Weights of a small GPT-style language model, trained from scratch on English Wikipedia: width 512, LayerNorm before each block.
Each number is 128 + 32 x the weight over its row's rms, rounded and kept within 0 to 255. Layers, rows and columns count from 0. Numbers have three digits each. The size before them is the row's rms in percent of the matrix's.

# layer 3 MLP up, 2048x512, rms 0.0763, rows 819-925, columns 320-383
105:228092101100145084216155139095199101148057133140112107126085088107093103130153137147136160159179133159161089159134160131104084103110124074110179153133115176142077151075110167102161130144092133
097:072108157145113106083116145125129114074165144094135142149148136103083093123116100114118094040133137125077105160098101062102155126099134085136125134131098131154133102085129110119189114132151168
102:157114092160141154141092045123103072117105069090128113083116144139157116145143117108172116096143077115074095124185097158154201148087123177132172083124104192127112142161093151125120150125126135
093:107125108167100183148186138092085124147132096151083154094045070076097142176178047131175158132119094177140130108122153055115124131148153122175164123104141144124094075142181058149095123097127164
102:100158073091145103135203071167109191142130123170128185167135156080213087103171093136113125147193136061095115112125153100131180122175147098149095087159130093125099084180195130164112129090114144
093:151121136119171129145079119128157087110131160161139174170130152118128078191156112197166150132147135127124079112090123151060109138170100065096085147175131167102085131113161124102111125092099164
099:107074155151104173133116076108118076141078091153105158053148136117219159124114166192102108106135125117120176111096127179115122104155161120103126141103130118165081120096146080173127164178137099
101:047134151154115226139102138147076124090189123187128160141118146196134151149145146140108150084174156157115124189112134141161117121142136135120107143160185126128080145134224138150101077139093114
103:114136111117166068080112184200161052180109120103109151101154161122122146163119137157088100148165098102092105198155147128147146139147077167111109124181127060101159156207126137101147117134113116
100:136119135159052117204093144158095111152159188155109091077153153168060122172138150142111104109109114133139139113173104139076062125104111126075133129168122155099101117119132121109163088088133124
091:151130135111185151134157079100183092108173130166078195170126095160114107176168130136140143125112119172122094131061126119151176038110194061145154083106150153173138111087159116089138125154146127
099:193099114084079175114171144140189140086150152181145158084149160167089154114129103185181163103133106154162126166113174164120196109176168172163149088165167166177175183118154171116121200151123109
100:056134145115108156095168124096132149093095112085108093092131179136099112129111114174106131201062164170091155091146113085140121137140112137102154120131128157177172122139112081095150153097096085
111:081171108135071126108151117115165188087140148132111123215103158174138134169104116161149139123101150147135099212164128147122125159143098153169082161151134077088120118090113137096211179107100105
101:206108112103085103126067136139152142195096161161220139157130127134082083110115156206136164086077131120127081132107201119089147091116085048138169112155137135153140131159123113134127147158121150
097:155116073088125138185096143065128137121156141105108118180109125086135126129184143122123124111165136170087132106100130118129134180111120172147142150146133109062110140131125174168073151136092147
100:115152132149141195109163143137158151131081137085148092137187118131068122118099110094118143084096097090084117139154134098182110162108174094112114107125066141183098128090114154162101149129150094
107:180108163135110144138096136100155148143140165160141155127136168171099134146131143135096112146131096176150151120133177164130162079121173115075105139099079031095110134123090145108115162094143150
109:103134175180091208156143178128160111092147144154097137140140183147134132121148072090146145125111093133068151173062099128136151142101138121160112147164057133084201137117128079130141164112134173
106:102159138148105135096137150125066095127131152183067080141143061147134085115121131101085101154163096109149117140129165119152117097151196190123173120106115142116130112124125152231128080168127105
101:159103120143121071092123163102131143150198118183139107101142099074150114160147144076117118166145047204124115134116076175122156086146097109112124124190082144134120115105126167114145090113137165
095:102082069122150088179118122170170099130122116145136086129161164130176135143148065127073105124184189117102135130153167170160153156030117127079075086144118113133096174111131128192116127166166139
098:165103138114122172106164149124196110141154096146121169105175078163110141105183080149150149123128111153163141167131142159143163177135110130152103164111107106150147077142135107106138063122086155
097:170154134045107155156082144133104122133156152146108114112128143167146036105159105081117136143064148147092166135109105125144133174122140095149118127134161152105158146151097139099113160081117122
102:160135127156116108135166089078137147172136153176117122174159145112120111053115128138098087137103117153096098145080187188109148161151087163174107145181123151173147172137105172162118136117113130
090:140177066134119104140059145135069144124149103132116089112191141162107143188111072139155103112157106120116111122112164103177160082074121143123126070097137100174134136194174149127127119138134132
099:092136132182196091145135111150091100180101095082103073087094139185093147102115113138076080084119149097145140099132112165225120154141123150218193127121169126152088136139159163162069133139134085
101:129111114207114141147122112116120147100096058115138180086148118055136174122085072124102134077126143113112155070119173136112118130109110149130112108136158135160153156133134147131125144080120149
103:139165080060073157149204113131144147119081140126189098106108081131114175141072130140133136112116054111188130151115124129110105156197186084107085112106129142133127112149131124117093123068119171
098:158147162111105088074126184109177166161159157187146172061107079126085136116118123132128213152106130120087147143131141144144143131089154133092103134089119117103099100151110159145174114123114141
112:115122086140146152110153168126197121145192126105143112109168197117131146159157092179127095136080136131148077105123079105120126170137147103079110158145080124106114152115114111069135117133118148
101:116123133115123127105060122054134129149126106133142119192062101116145160175096140089120128134093160109097156138192118130121080101170185121099119144163104124109151060125166111121136148149089132
096:146193138150113167085138110145142128142132114148103066135185121107141123155168158161101107118126086135109098132158130183197152129199126106108123107136168133217187149119192151102100115160114107
101:141200148134085185132191120114152141154106120078099140113166152090093138146089148103101119141134126138164140136136104123139151155189125118151128123140189138093053057128097085119131117103149135
101:162172124125122118066143076164160078080111151119097113174114165117112086118091124163124078125192102076078088145151115116151123117170123173130136094149130104099198180115150184118131157128082128
097:116101176152151170144165191141087113194148115114139165166098100170122101092156092182072145151086160109165131148108118094117094140131104103054104144088123168085131149171165110132182151098102151
097:126124169110141131090104071104092132104094090130138156095132121127144168106189047098126180067125123115105133137177161112141124184140109157078117109130157149118159120161137102186106135160158186
097:129160125137142118155132174102141117174170077149142158135111078163145138131114160083148130126065112156202093121120150107152118112170109149074097091112102151146191136130146179137102107149144096
111:127142121160146142097151193144165120106161122172149101152166115142124156106138198115080146105152130077102122117133109191154099126113138070156119092159152161137175098092177142112123134133144143
103:154131146139133163074121074082163107143189078133106124139095098146066107151149138102134142150168116104092093111114074095174152140097090163057130186152051116138100099155111165127121138127137133
101:142130131151165085172096112188151145154148123121100091164085106156205116171150156156153117094140143091105091153103077131142141101094107095097166105084186154113103120197111168154189092153156126
100:094076164144108132128142169165118205074123136173134176090093124114118119108231081107087112166118111154089089128102141097127140118161139075076101093117105134117167167089157159177115085090127133
100:134123176126137192125104170145106155154117102162103147102139100128144180118152081106110076172105132131119099072137125107122122202128149173109113100071165151085128119162118137112164116100114133
101:095172118130127113139179108108139106114133179206146210089147086093114062107157126094107163105160119109087128091124150117096154112153204092093148156116100165025088104063121162156152108113074101
097:192129094126130104129144096130100183154121073110163119101089119191165182116156151038056130148178188178086121153167143107118075133118144148129142153173163111105099147128117113094130152089218154
102:141077143170058187131127204100097089091125127116155199148113115078091116150178186095114069157109104168123097175146125144077108041142110108097148167138137103074124151106134136107068137142157126
106:140148133136133171146140155137149175165191139095125097072116095116155136137122102152119107095111086099118111104119132126114107198066099137106090189087094174135196166068128061130118138131144133
102:118158122163135131157124144135123154126164097092117127158090088112124157139128156143061086123163098110142113181122102145169167137222126140113159089149100148111073154094134124134086115135127113
098:150118111144117179079141112159169082168155134113179148140129151131137174109152142096057062109169134134076130107106113177090111092121095106150133134140106082131111096126155143120143114153184161
102:179177147183203108114099135099135091124100119084180190154119091108200102075140158126169127140115119142124149083125084129121090054095131152089154149081097252129100128107104126120070122173096148
102:113137087181099163148121118124160119187128155088101110175102134082116166136138093117055129124136155139087101140098115089116140115063150145083107127168073084130133143126112108092127151093148082
103:145109094112113153132092146164128149183145133096224164129151141114107125151102120144156089074159086119176112105119151168129152111113113068096186058105115113130059114147119114109147165167094125
099:120126107090117108117165073156112100174171125125152109129109098163127131191118088106108164134145092103128148076085078180137087122131172125107152180090095140109158132095108145144100162164128176
096:141163142137121086140123147123154150110042125137102169144135155131142153136115159157167142165118131144113114154147147119140117082102157176097082128153130093116086085092144187163117071130132138
097:172122105091215086128128090155127155074145093081117167143156073187124182092139174094151187101128143079142151080081138092117169167115116101141110190134123135106129162133119107159183127122123148
110:103126138149146126120083120127141120162152141131199141138151157106170151102108143091095177146111087141131147174056163110136085139147150122114140101129115135148154107149153078126120094152128109
099:117153124154176179114159092146158089091125126126069166109097135152124114080111100157137147094175196141130078150151148113148076133131145090137122150101138145037159089135156130130094122112092132
108:127110099100083107117175098080129159175098118125077119087184124194129089172158146111107126141086130134115105107149061097134166127107070123107141147161128155123114147164118203068178151102193106
103:144073166134053162123050121091154111153098179182158140167133119167127127107170138122093115115065131104134201114082115164151131114099119176106102124146115125100135140130119126136151158122137169
094:151131109175102162095104080161133134090131214137133162118073156148092173133152102173120165132119148098098097157143149175126169186142144067144144106169149107094157129019153102131130146150142208
099:086123169219117146193091148119137132110114164065139167137071097120118116178155106122119144126117104150117193142115146157132134104147119154113131133082117063141131072152069101107134115121091139
105:094106129121105135158130147141158137169056137126158119139131115132139156118144092209084093144163101189137120146049121127139113118141212119099129137115160129189162132105103081122158157097154122
100:174138122119123104067154129156141110162133151152104148066101124105137150079154076137106120108049148112133106142135122092108103147107097157162172146136141156079158132133089160096126111127108065
102:182070133147056170156124104179103175129117110136127116139137087153159106158159112143079131110109147116106091096130169137129166138125152102139188100071124147102113112147135069132114176075063085
098:140140063098130113129123134105123190134162102123103165113120090080118143139110122154124090099059132134161183144157126165117110117177083188168153154114140101111150153130105099072114182144121105
099:128125092138132137094125182129140115112128121097139104110150184160067168109099166134108099124188125140128130126129167152086191087143088077142100181181075150147173103161174115140152084124131127
101:113144158106099092093192152150104128100113136132128102119131108179116117157122111132110114120091108136155113128106135102182127140133130107146105100134120155111115111149118134146123149151096173
102:135145150109109206131103187128162136101122095161159119080137144133145115140050116147082123082072144094147027185120092073127126136170129123178137116139089132114134177116083126097176179131070120
103:133061070135182113115151113179133114148111166144129133128138063128141147120129071125098172112209097168116058121167142170124069134145104192134152061088095117098124141082157130137154150158179103
102:147174114109149128119088162060086150103180099112058211123087173130133139165120148162069137065133085140101172109147091100197111152119136079083150056140125146089151116108118107112132062098146144
103:101137096108061156143188071093133159144122140119181088107149136161107115141172080126088121149125156177120139115167126172143142096077169140175005043184117143145122136128058171157090074055103090
098:087085085063138138158123148149110105141162114094178135097117174149081172144130117110135064093108160141134194145110153140152094155168156110084090097111116123151109155126116073150137182073161130
098:086117131117130135186150169109158181186148134180122079118151119073147137149106108135161131123153177166120136159134094136208133118126101084097101123116117149133156176107169169164137117051145114
101:114150098202153147133146122139131156167133142131104134137135155153127158119138161101170075175123037160096075138159147121148072110161144100138065132140147176146093111128101141135101139129198118
107:097117127102105092138144064138079130046151114093088158111158186112100079137089055059156121153146192186126138153129107183095141107103132156195143081068157072111092146146134129105113139105132072
098:148136094143129136104126132160119178102114079107188111123134084158116105123164105146126124110115166105145158076086143120123185047098177152179109107092123140167160136083174136120031093110153162
098:130132159079134154087127116126140087136135132113171114161113154153101096133170196169111135114169093088096162133116188136072194113067105171122124151197156109184100166143182122160091116121135113
102:102114074095161189098127133164131141116147125131105093111130064149140112164165086163076127130171099133091188075107126161127178104171171119143092165080098154102108155146116172128085121112121165
093:082145102170096168168156149101136109138119129171137135133180123079122109103095122125165154158139092164120100065139179099133108149132100131094115114080058169113136201116127147106117146135179066
103:153134116125079153108142074104150139129088148162155141154094104125199063124103145119146090091115169155125053105166107101123188107139088174110041139181168114091165092154109121080187194158090109
099:083161075081045088193101149135080154139207097099145144156087141169127153170161200168150100118118150152170108118115126098161116087137144108052123125142158116186109160118184106085128128147120133
100:080132200057111136156080131140097124104156092169118056120164070128102166160094111078150095091146138122095124113200036145183128186168075073181103082162093072104151107119112120200114109125120149
097:183148107173196116129116100115102133160199085114099164152090126165126147147115099134116140151138043122145125108114065147138046179147102146106079114148153174098110146105099134181139089113092153
090:154093106127108128110123164184121099127150088100105038179187120214087122102141109093103126124160098066140079084114130184145093091183085100129120180139127121108127146179122145110131125079121128
100:149153102172160126017118079074078133124188149127150161182104150082167143132212095169078101093173139132145127172109154113069110136097120082109056134111088056121103047137165140049121108132116137
099:143083073134091117140172123163163205111076132126199126092169133122114153122109138140148115124149138170086108169149156167098100081221168100098126178137155133103149176192115160111144121119116152
105:117156129124152144078098119128124123156150139116150123131152108164142119119083154145116142084133117106094117194105097090104154121084135148123158138136177171122169075176097122112103101181210153
109:193157077110109145104136071058089133137088114038146136087146147080139113117178146121151091136141138194180141195131141185140144123098104144093038139121128224117108152126108127066101133192124163
098:175160159144129180096178154196138102115144141117118115160107099092063086118079161144100068121181126159113114103161142136150033100211113114125134131055165138141099089141087199188141117151131106
104:104087151089170111104140111168143143121159158108124103170071142116106158113091115166137091091123159155110069110118120149121123170126108155117110112174051112087127092151104144078137115077080151
104:124158133116105119149093076135147082182175112138107185113125095070126100134109112088076092106094177120082162115151124149118091047129113131133126125140117128119140109103102115090170102112102147
096:088106139092165181171099146115072124161168076128138121132123070112134118145035165149113202159140174066142128158117168121120171166152151147109144148131061155112096150154098067107144145151099072
103:151103094125122128105153144071126190129106148137129182156138085165218113145148130104115100087154109125093181134151147118091105110164166093130176126148097076138111075109099129161129068103155122
104:127208072165169130170180098127165118113130120106166140128160134140133156098151149145153078088129105153155092105136123133105174109161137125140122113114140191122080066101117145053137140199159085
106:159151112130119097149112107101157140142133104184110172165073097127043145146110086146085112122176152124086189099133086162166147147126177183118122118113134086113132128124147138098134114124143136
100:117104107138021155092179147180106105122165154147104158145090111152151122157112122128136150082133135098104130132143166124132184125103157087090080185139085129154127046110119089147129092170132189
100:134091158084075101123125113089102135077152063108143142103112097146126163163173135156146123129139163109058113096128195117154078106164123168100181097113132094145072141101139163085097096159128129
092:087141134126173110082152111095115098175107055119151167126105138160100135109157104153100176145135119102141125100121160113115109160073133146080128093075160068153117064124124105100157097150108102
099:123138181099136150107192166118123148112091076107092145122059119122153118130164102130132160104164165177103108171088101113085107119127112166110161148063092099133075164114108187123089131117143179
095:114144117123118096155103115087117117157140119142127158163170137159158129140091125137096118138076097167109120123121103126107180180069159081087174115140107172045147192124153180169117148117153145
094:111110099126096163131119174097103137134124163136161082106150172160090091131138100186099144135111118179083184137096155143107153094139119093157139097143102184182102141112175153082140087115146176
098:093098171161105132118147102123133132129124156138100103152150143152134115108146124112147182124153119124140080114124187194109084082147143100118111114160162104093098104104119154117143106125068097
102:165143090128070123164091144099136136138096118106087154106071156072160153163090102112150083172092078143160167138088110159115066131116090187156116114148103135145089158117169146114139157136193161
101:095191072127167153104169145088095135143074125173163163117068139170158143134118107171113148116102119137104135086193069148145140156156147132113115136151127071141122136134140145076144177134131077
102:149121128149078122123142097153127128137145122160110113181071178140107150135107124111143143126186203098098128135162124209086140165125068183083131117134176112108095108097155083086160120097142096
101:166080112117053119137145101133068170092048162052138160167134151131104091087095150233179110145154093156083117152129180114122075122151089055168121170107158092185173044088149132127116161065124113
103:124139163127126112155158129098127083142132156129141150156071161101132125068123139116105083177111138152145125119177181119124116157128115139150156104135171158161133091106103086079171088102090083
# layer 3 MLP down (transposed), 2048x512, rms 0.149, rows 819-925, columns 320-383
100:085077103156152134182121157065122136086114124119129090114110129116116091123138071147098111140115076090135175057056125118137110193083139135124129136105128067074117090155104112152093123173191101
094:142068108114127145106136143115221172130126165137163159194095152166084152141126160140112162159149172129107056063172162125137164153126182115116151130151159072062174183091136125186080105120105136
102:109101127083089116158158132132181108085195094128097123123113105149134148071101128154144089145083100128129066154108089092117111109135147091167111121151188123117115183146162117132100158144084192
100:127115212091117097109081187112156119164098119113138153107138122141142056108160206148103170114192111120126171142108115191100134092164090110157078120141090127135114132081079136134124132145089098
101:170147105058093143126112115097123099104161121169147164092089139138143159059101115180116160116109205127104105076153097163127142105076162164156163120097168146180120149105054121146080111105077095
095:146112098060135159092146103171120132088106120133106104134129079090130172117142131112076157133096093108160137148140101147182110144130198169184123099095095102163107123173085088116107097136124116
101:136163139150143160118073119145095119138126126106151125119104115175089110073114141085092089121120152126154186147124138153089154185104128152159088153188086146131159144116127100154175124082153133
102:208171114104089157099190095109109109139114114105142105098110066115080120126128151174178121231134135110117140156126160183141098138121114149060130083164139160128143148119090145107093099189103139
101:150148147112117098157170156169106093128054183106080147137145100177150060136123128133091098164140154083199130080096121181143142121165151127139140123145128148147162068101185119128155133140117138
110:063126153091181157142146138118122111205105157166146130168184130117177165149171104057159149175112151130126166132094094072106119120157151147134115141134172092139148178149165180231134115109151168
090:125071080129123128170145187161158162162114113145154123131175101138071063117142146119070128111118153119081100099116180128154120154132081119112085221133054138168127138164127107158096165137144148
096:091140140165120101104140086147094152132115110118125106134132152130104126156129169151113134138084104153081117089137090085102081154137123118098137157139134118137126045178126156124098143150139148
094:135118114133141126153084153133145113081169103145134195141077154114156216136093092113125114184159088117125172170114160116132147095111099102178118184074162170137068058124153158195137107144143123
108:104120113090098151129041152125127106133130121174118134073090140122090160146131104185102183122121170161187094116167134191134107131093176105084067083124109145117076122116077157178117140152098158
099:107153108145141122135152158129074153118114165093134069129136156123102085159106089115112082153076101113127205112097132129126113128083130165138144185146164085120160109131122113102149085097169151
098:067099128146090121060137130137154197152115113144182148111119128106130155139122107133110152119139099097105115139063084071091156145148146104122078102115128150103163142113075151133170119074129145
102:117104080158158142123089136092160155087085151162149107194121148113058092108170137054042134101151154151165150152155073123111129127096116152169112134146111140131124058151078148149165149165113172
108:115136202153120147136156094082079152120157100101153138099112125037190081123144153120126152173139122170154094144151219088078120142120110148107115119188136181131068101181156131154136120111136164
115:106096132110155174091169146136098126143135171101107107092088079092105124138118150101092123140141166137150168189120125129082140154113109155129159138120133176169067116113163213155089153166124113
105:112176142138154150143145091103120140110147093122165142202119197105109079141132087162110163109161120175192120140229188119137140128154136082116141108134154123120130162109144071102102116123085178
094:110121152126164139124135151139118053105139099067098119144183080124135132109150097085100111077084086095133128145115117084082054137098144156163147177188143129117158100127110112085147114113166107
094:167190157117174152107152186120110081117106101156106137140086076158088096155116205112171156092066076109159128148132123096156116155191125168172225104100157083167138071134100128106171158100114114
103:142095133180084184100129192136146133089137185052092046106113133101168072112178137102204120110149164137154133169100120096162149192116088133090121165091173142059176158137128086061127148123165154
099:142148146183149111134164079116132105090090090135147173112113099104102188118182104156088166168190108173136115088149084149115131094130151108126166172110146169098129155172158143239087107122155120
102:132100108163167151147119096174133136178154110088201156105088116155123095061186107090093169127122112123121134100188058115139104117134133095148152115104156163128102115123161196158121106110155126
090:161150188081137179113104106134158141093127155193141119129161159149184115097086162097096098121109106177080095103098115109085145168176155176135092170154164129145079107124113148136093140110102155
098:172142119176092165139099153051106206105161159120108146177141130103111102108071087130207111117056132129153105063099102114097081127134148101128076146117134073135157162081115129134153193093122116
100:126162128167151118117182134182232106133135130170084129136103138158177114130197135130171153099143077157123125148097120165143105139160082132180153069152080126122105122152184089083140171184085122
099:130105079148126135130176155092097113107151113131110142103084115118113094163120117128174098153120097120105156122088134153115140123108143155121078131134134110101131141149162132172143120071119135
099:063118064080110155188075151178173125131130152101109107136143172116126134108156083104123111148098088145082137174116104129192153106123106117139109177160139125171135093120138138128122142146151094
111:091111169094157143186115144174117126063110102116140150147110117119235097209122106068113094144062159128127165040151064119127128139154138094127075104190108126163125151090115117151151143130051113
101:173154175134120134102150087146120158111140138216138106087192138152139089111096101139165107117108153116147117093138097138145128181119129129188134105239081176158142176110067125092163105085150100
093:136113108099097104055119093142153149157129160121100159131090126118149117142097084093120150125137157105092133088128145098078163179054158085137120175094086114072096111185147125106108152119152124
098:118123077130194154194120175073111157125158168104082136142043103210121139106147155142129108131115105106118159081128129075133117084119202138167175158080156123164159177177176210153126134155113127
097:069161134124107101162155095057162169128051139136140119129119132115161152147179156079167115131093099119129099145187128100073119146112136111117110114116113133123138094050170103120175126157092180
090:094116178122098126083106072107164120106127103146071112076139120107150146141118132110176177120177144156100131147204076130117192151124102128230122118175158100174109146075090175099137128105142088
098:146083132147175162150125102127110137145116121181113096099100126172089131153106151125111093156168116135119131147077084146129190151131141095114124127131165127144083074100109185126122154145136178
088:130099189125076110155108076142053112140091166100142124138197126121104139112152145162142095125197163137108165108126112186156201126088130111148130155162162094158086130126112124093157112118084155
115:133155117124151117171142227149114124169115042211066074096102166121178093183104151093108147090142148120118113094132135107178074162084082133139070142209171134122151109105165136171170109144114159
102:158114117158142086121112164066118155145148113079102135104120116145096159159129116113118107110121129112139128154140123160100144166177085152187101112093160118162112105172100097075098137105160154
105:096149122070155122094121164139158102140151122063095136138135092107054131066171137146109142194188163098153178196113093151141143139107141157084143104100141125156097186144154130149121157179124079
105:116126112147106125107117159156128126137166116127166137107099092143123103187084070149190123153152091064131145113107087141077126174100096089139133125096115126179085103145070175131084102143170167
103:167145160215092151211159124093099165130132133088177122161070164191185122081134086178148116110111151160138152131180097159156088159108127144165132099200145182171096136126136090123102129131128126
099:146119147118081122117134099124121104154169128075107078138133155120090156114164087126161126141172141055154137113115164174185162094118127101169123120135152114162145137210145136145107103103172166
090:097099113072132152134138103091135166090144158122097164110134125075100179109125158148096128111129153067155114130069158139186170092082155154131126068126116172130127106098113130119075162132088128
103:138127113101157115119087110113058090146137113130141075101067151145152132132092107145135169131141133119206143097145172156100077148117152129140098178105174128143167140173127114138135134079081105
111:160128167131119146175142161081113080205063186135146152101129121045140070086122101156134100146150116189091176100104087128102147095121125120189121156125150099155134145080100101147106155130136090
094:148143136098153115099165092135155165118121136155141099083144194112154138145105110146125133148117141126120124060150130134117096132102184101141164139213163102103096103104150121127124133118114158
097:102120160168209178131043098119123097137144068159158091118154122161126146081061155110099150097151133137112115129097087162139133157187107091146168118113210104142194133114115182142124127152125056
096:092158059137104210160139119118181147138135114098137123155133134149102151158086122143142136111084156138149124112116152135130162179093149088155143104138162143156107044181150101098136091105166103
104:092124106078108124095097113146084133135095128171129071073085151145074104100089183126133117143123156121072161143118153116152070109123124179080178125120136145150122182193080129126184179116141173
102:208177113103121141154040124099077152091136120096103111092147152135166130166064125139158139094132126188166154093125104110095077082111176207176115126109165172121121122098166124135169116069139048
091:109090152116128110085070112100128159092127124158096189133100096097049169127148091121163097087100097135126117153135191125075146123162065112139117122131109113154088107112112162117119131105143105
098:103127118102138142145089124138113186079118153182153109142147144143085122122123116165117128154107115136158071154131151141126160116145081111187088126113128136147123114171100113083156105130126149
095:118153112155042118066111146149158090179087199164125107119078116100153166149100084112149186147130095112146088143183128080109092113156123126078119135131122129158125127127115157085083128125097136
111:145096146064176095067095066141135195114131126146123126155117137163188133096119183142099102123116144125173120119102174074156197129107081082097163052108122111041115101172110146138093134123088061
103:084140120093171070081093118099124071092068130131114094091173199108100077121133062118136126116115150120121125163149153121142178201056130182092110106154161125086150207098107060084084147127103166
105:130131097100112136170148140083130095168116146118112110160096042108072162065129088110137145146137123142113108162113199112141191134096121196169214131138134113199126143162077152140126125114132184
097:125144155110182141102210084166153103131079125129114144142149158133079121162120120139192205136154064160130091179162155097138130115133126135158152115167148117130114151122124133110145111119155106
090:146102149123181127164165131118163153114072108105105039151191097131203114149137185077120130160122103107151191093114094150163113102101103147087160164120115150195090124204123119172128129144143103
102:187143119110126103077109130152139145157182136117109167129124153113090136033126109135105130113084194155170134211132171121178186100089141106111100163142088168195141159128136169150134125113154068
107:127153166122146169069170113165102105125083169103140101155128153105121157104115107146156151154150120124139145169147100166112105121149076144100196116127114073115146113146099115136174114138164135
103:152101129196125168088141142182114142143120161198125148174087119146096189152103159151178158148181167154099141100163112098114133126149089124134162118127125208097123073172125065118120119101096148
102:120188101151151135105146133100104156123086123070144130138116099178136126120135151155147172127124145120073135137121107070192069124166121144088111058114172194185173063053086152107112119144178124
099:141186114157148144128124121117124157126099139110192082105114197107161150113093088124129122096153114068126129144156104088181177153093169120167151155159139154166170169139187074148138108126129189
100:105162155147146114105102144062117172093118165158135078135199091157107066125095169096138102106093193142122065086156134175118142088133115181150199090070170082135166049095149118160132122111133149
100:106160157091138141124133152111128112134180148122146175170151040124130107135107119091170135126169135115083107117149074169059180083163112149103187124086081083158161154129100116167201094110159109
106:164123117133176090191152156153091069067169117134088123168113120141122131060109121079152095169212137133116156122135127192152147072109089099123084125118164134063142085111144137133176152098122090
100:098097215121100082142127139134154174092155108118155098093139127087066075121107095169125145172102182172155138178115164095113132137142121127194176137180179162133134126158116161138106157096126149
105:138128095132131176160134175192112117130076119124139077137129141115139089055138123072163127172164096116101116140120167128169169171151137129160125153145140129147088163164125090109152113133159071
104:114119167130140134101139123160077096150107185071088150101086109090091156074162128142196137122137122080086142116076181157131064093110102170125118111162160067159141137062096169172162098131174181
095:105122103169132104059178171166141115153045064138138149116114090151113141078152141145126159155133176113125115154130158141098133078117083126087131213129103115114158123106123112125149126178144140
101:140148165110206163099130075160131149088132128128133118126141092121099142115155148076116123078144085155126147095182196153128090101105140129183127118104190150108171111137126109168125184149138119
102:140122121075114135129113136114131187101179132142090106138131166110136158169067121147097096159155125105110128164115138158109115167103099163110128085160099151086089114133148103132155157151122130
101:108150171133164141149117129139135176139060114140059191135117111124068179107087136113131093101119117125077089095077087148181103212148088175092075102136095187119131173088086128158179200129125133
100:130119123127106164068146136127074076186101127139124157123114081140192143135091155115167140100176139153150108181160155126097085162153105110084098151026101188151103088135106125193127132101095161
095:166086153113150101129146128179115135147161107105139173140175136130153167146106050064114124109113103160104122111167102092115125104178173050087118088108116107137172064159122128150109138144124127
103:131096151132117091138140111045122149118166091112147101077142166090134149127142120134158159104087182112116125137134173095096078173150093141153134045143189111132118135129148117143124101104133137
093:152106152082127140119114128123099142125136092086130134127094089114116131177186151168128145077076116054142196163111065116142106128105135075116164145158111111134149086119116129139120083059042108
098:094159136102124088167102177076145137177143132161100118089125140090093149117127114157138118146144106096121135177118055168163154106130087130129150181084100129156130191115147179132103140158114174
102:118133108076150091139121104186141108118131124130173148130191104106131158081176128150122132143102098128121172119127051148189120119165151128164115108181112092096137108127165123185128116157157198
101:187094149214107088164107142131098165179126094104078154182139174132167075136066136140118120069136115129119093149094091129121090118128140119133143171116183043156134164112130135154144116137193162
096:064172145126061165164116109120160134114086185088184132120128140118105105164168096119132102111133170132138173134107167130147171129124108093165168235094077107184169133095142214090169137140088126
094:191079119123073115092174076134129104116155136134027147145157152089088100150147090171142155155157151130083070132167101167138097132104191111129143117131112135141140134094123124129050163116129096
097:152118138109124118164117161106161136130094127136146095099090142203108126106065113138174096113096133106158137064153173187174173149172126186144141087145134135174151226182101119221119128140137096
099:163092118040091178126147112105101146116116148134163126113138172140095121132126107153103092142139125108123127163178146110128163159089084092140155150141124119129146162162062144193047112158127163
104:111155098141075149133120156128109138116098037167103117120141070089107157159165126101099114150144115126156100099042154147146111130137157175113093095156158108150131148109088134123093199086117133
107:118117151177088107129060085105107153155125112128122075114100095133122117113058182104094106215145067120177135122173158130175170121149093145118102105138166167154113149126119116097042183195111172
101:058163133119069143150109120117126076163153189118126225096162158160173150130147157162154180140116142113131083150179088062150187146099083119104120113127121098059101137120137086147097126097153144
103:217185092163157079067131150147145170118155107159115095129146110123134129127110100138130158130173121137092114101164081108083202101118101174128165121110156128113117170186135059086114130161156129
100:130094123095176145107161145108143132127108149064150132139101153135128121069093122090134115082113121139118110167147086163179117143107130121115183074142144180131101165101118185113144149142127100
093:159141108180150068127137186114109160169104126159089127133110134130140139169124099113159063094149124111083147129166106070100117093160138092168093139103156128156138060092148151123151150096126129
097:145099128103106165107174091150121110209191134132139181136123174126124157098147143121159179138130063173120122084151118137185146084123080187123094119174095159113129113116082154115139192158153194
100:156122161144163111106164130180099137086165136111199080107111160051161137112112150081140171137128158144194170107144123127082147105134126093098135163140093132116097097153140124139120106090119115
113:092083053175143121151138128139120177149074095146174125131170095073150101161089131081093153095074102085097162083162074139158101144089144169086111164160179088118120118136166131105080099055087168
097:116168155135191073149133180087091105142114079158129111150167132147160154149149120127155124118150113119180138083138110120136151106173074178167154131148161131139081156182151121136113114088180086
099:146186135149127164152138138124097119106173117110137146158113104125176128097093170092086103185126142204111164094165091167102100144140102143159108146143129091090124127083156186127118140101139087
091:145117127139095160175132139153180094099117131107115105143158146189141064150132163100099115106107125109110118139139092158153148167129170136196051143175121228093083142154106144103108155112107123
100:116178054153178111072101209144102113091086139152133161137138165105087093169128125158159149168097152091092114080137166137247145090123122117153145103162055141130154180114149079147111094167118134
094:139124131172085107128171123105139131118159131126117098086111115063129129135122153146196135126205159131088089163134169082168074088175072152104138158125163097131136109143092095115161087111128135
100:112159149197064100093157164113177089204099136090162159073107147126166105140107062123104157112206158149091132128060094109125128140128147103126118153110062086098083130107068118177123147113112116
100:173167056130110108075121183115100112114160098114148179160086140114100209095123157157105157134112097043142152133112142075110100138082126095079110182133076122107091152119139068104096135145109173
104:092132111126049175110129166149088108109183112076108126143146124192156108159118181131142134120097098133137135072123134207111126153157104114100175176130127144107116100150082101142135111124168121
102:217075116119087183132102171129099187122143138166205140103155152142128144121145137137158090128102129112076125050107149126184108114128157140154191180076123087109159122135144100109167130130104180
099:167130131102105113117162149133156086161119091103190095174187080137156118145086161069140149113095079150151128119174117094125152113057147125100148124158119137125180155188132126080072152175193200
105:057117089140106166147106104100183134123135159152112134199139128063073143156153101127071125128103166176144097191104105160136103159099131131089201116082085150097139131129161161117125181144109117
106:134116083127124044067071116213148146130123164102149150099165140079075163077186150122111144125103115126184113126097106147160094094098117124127078089103063108102127093111129138131108167090072157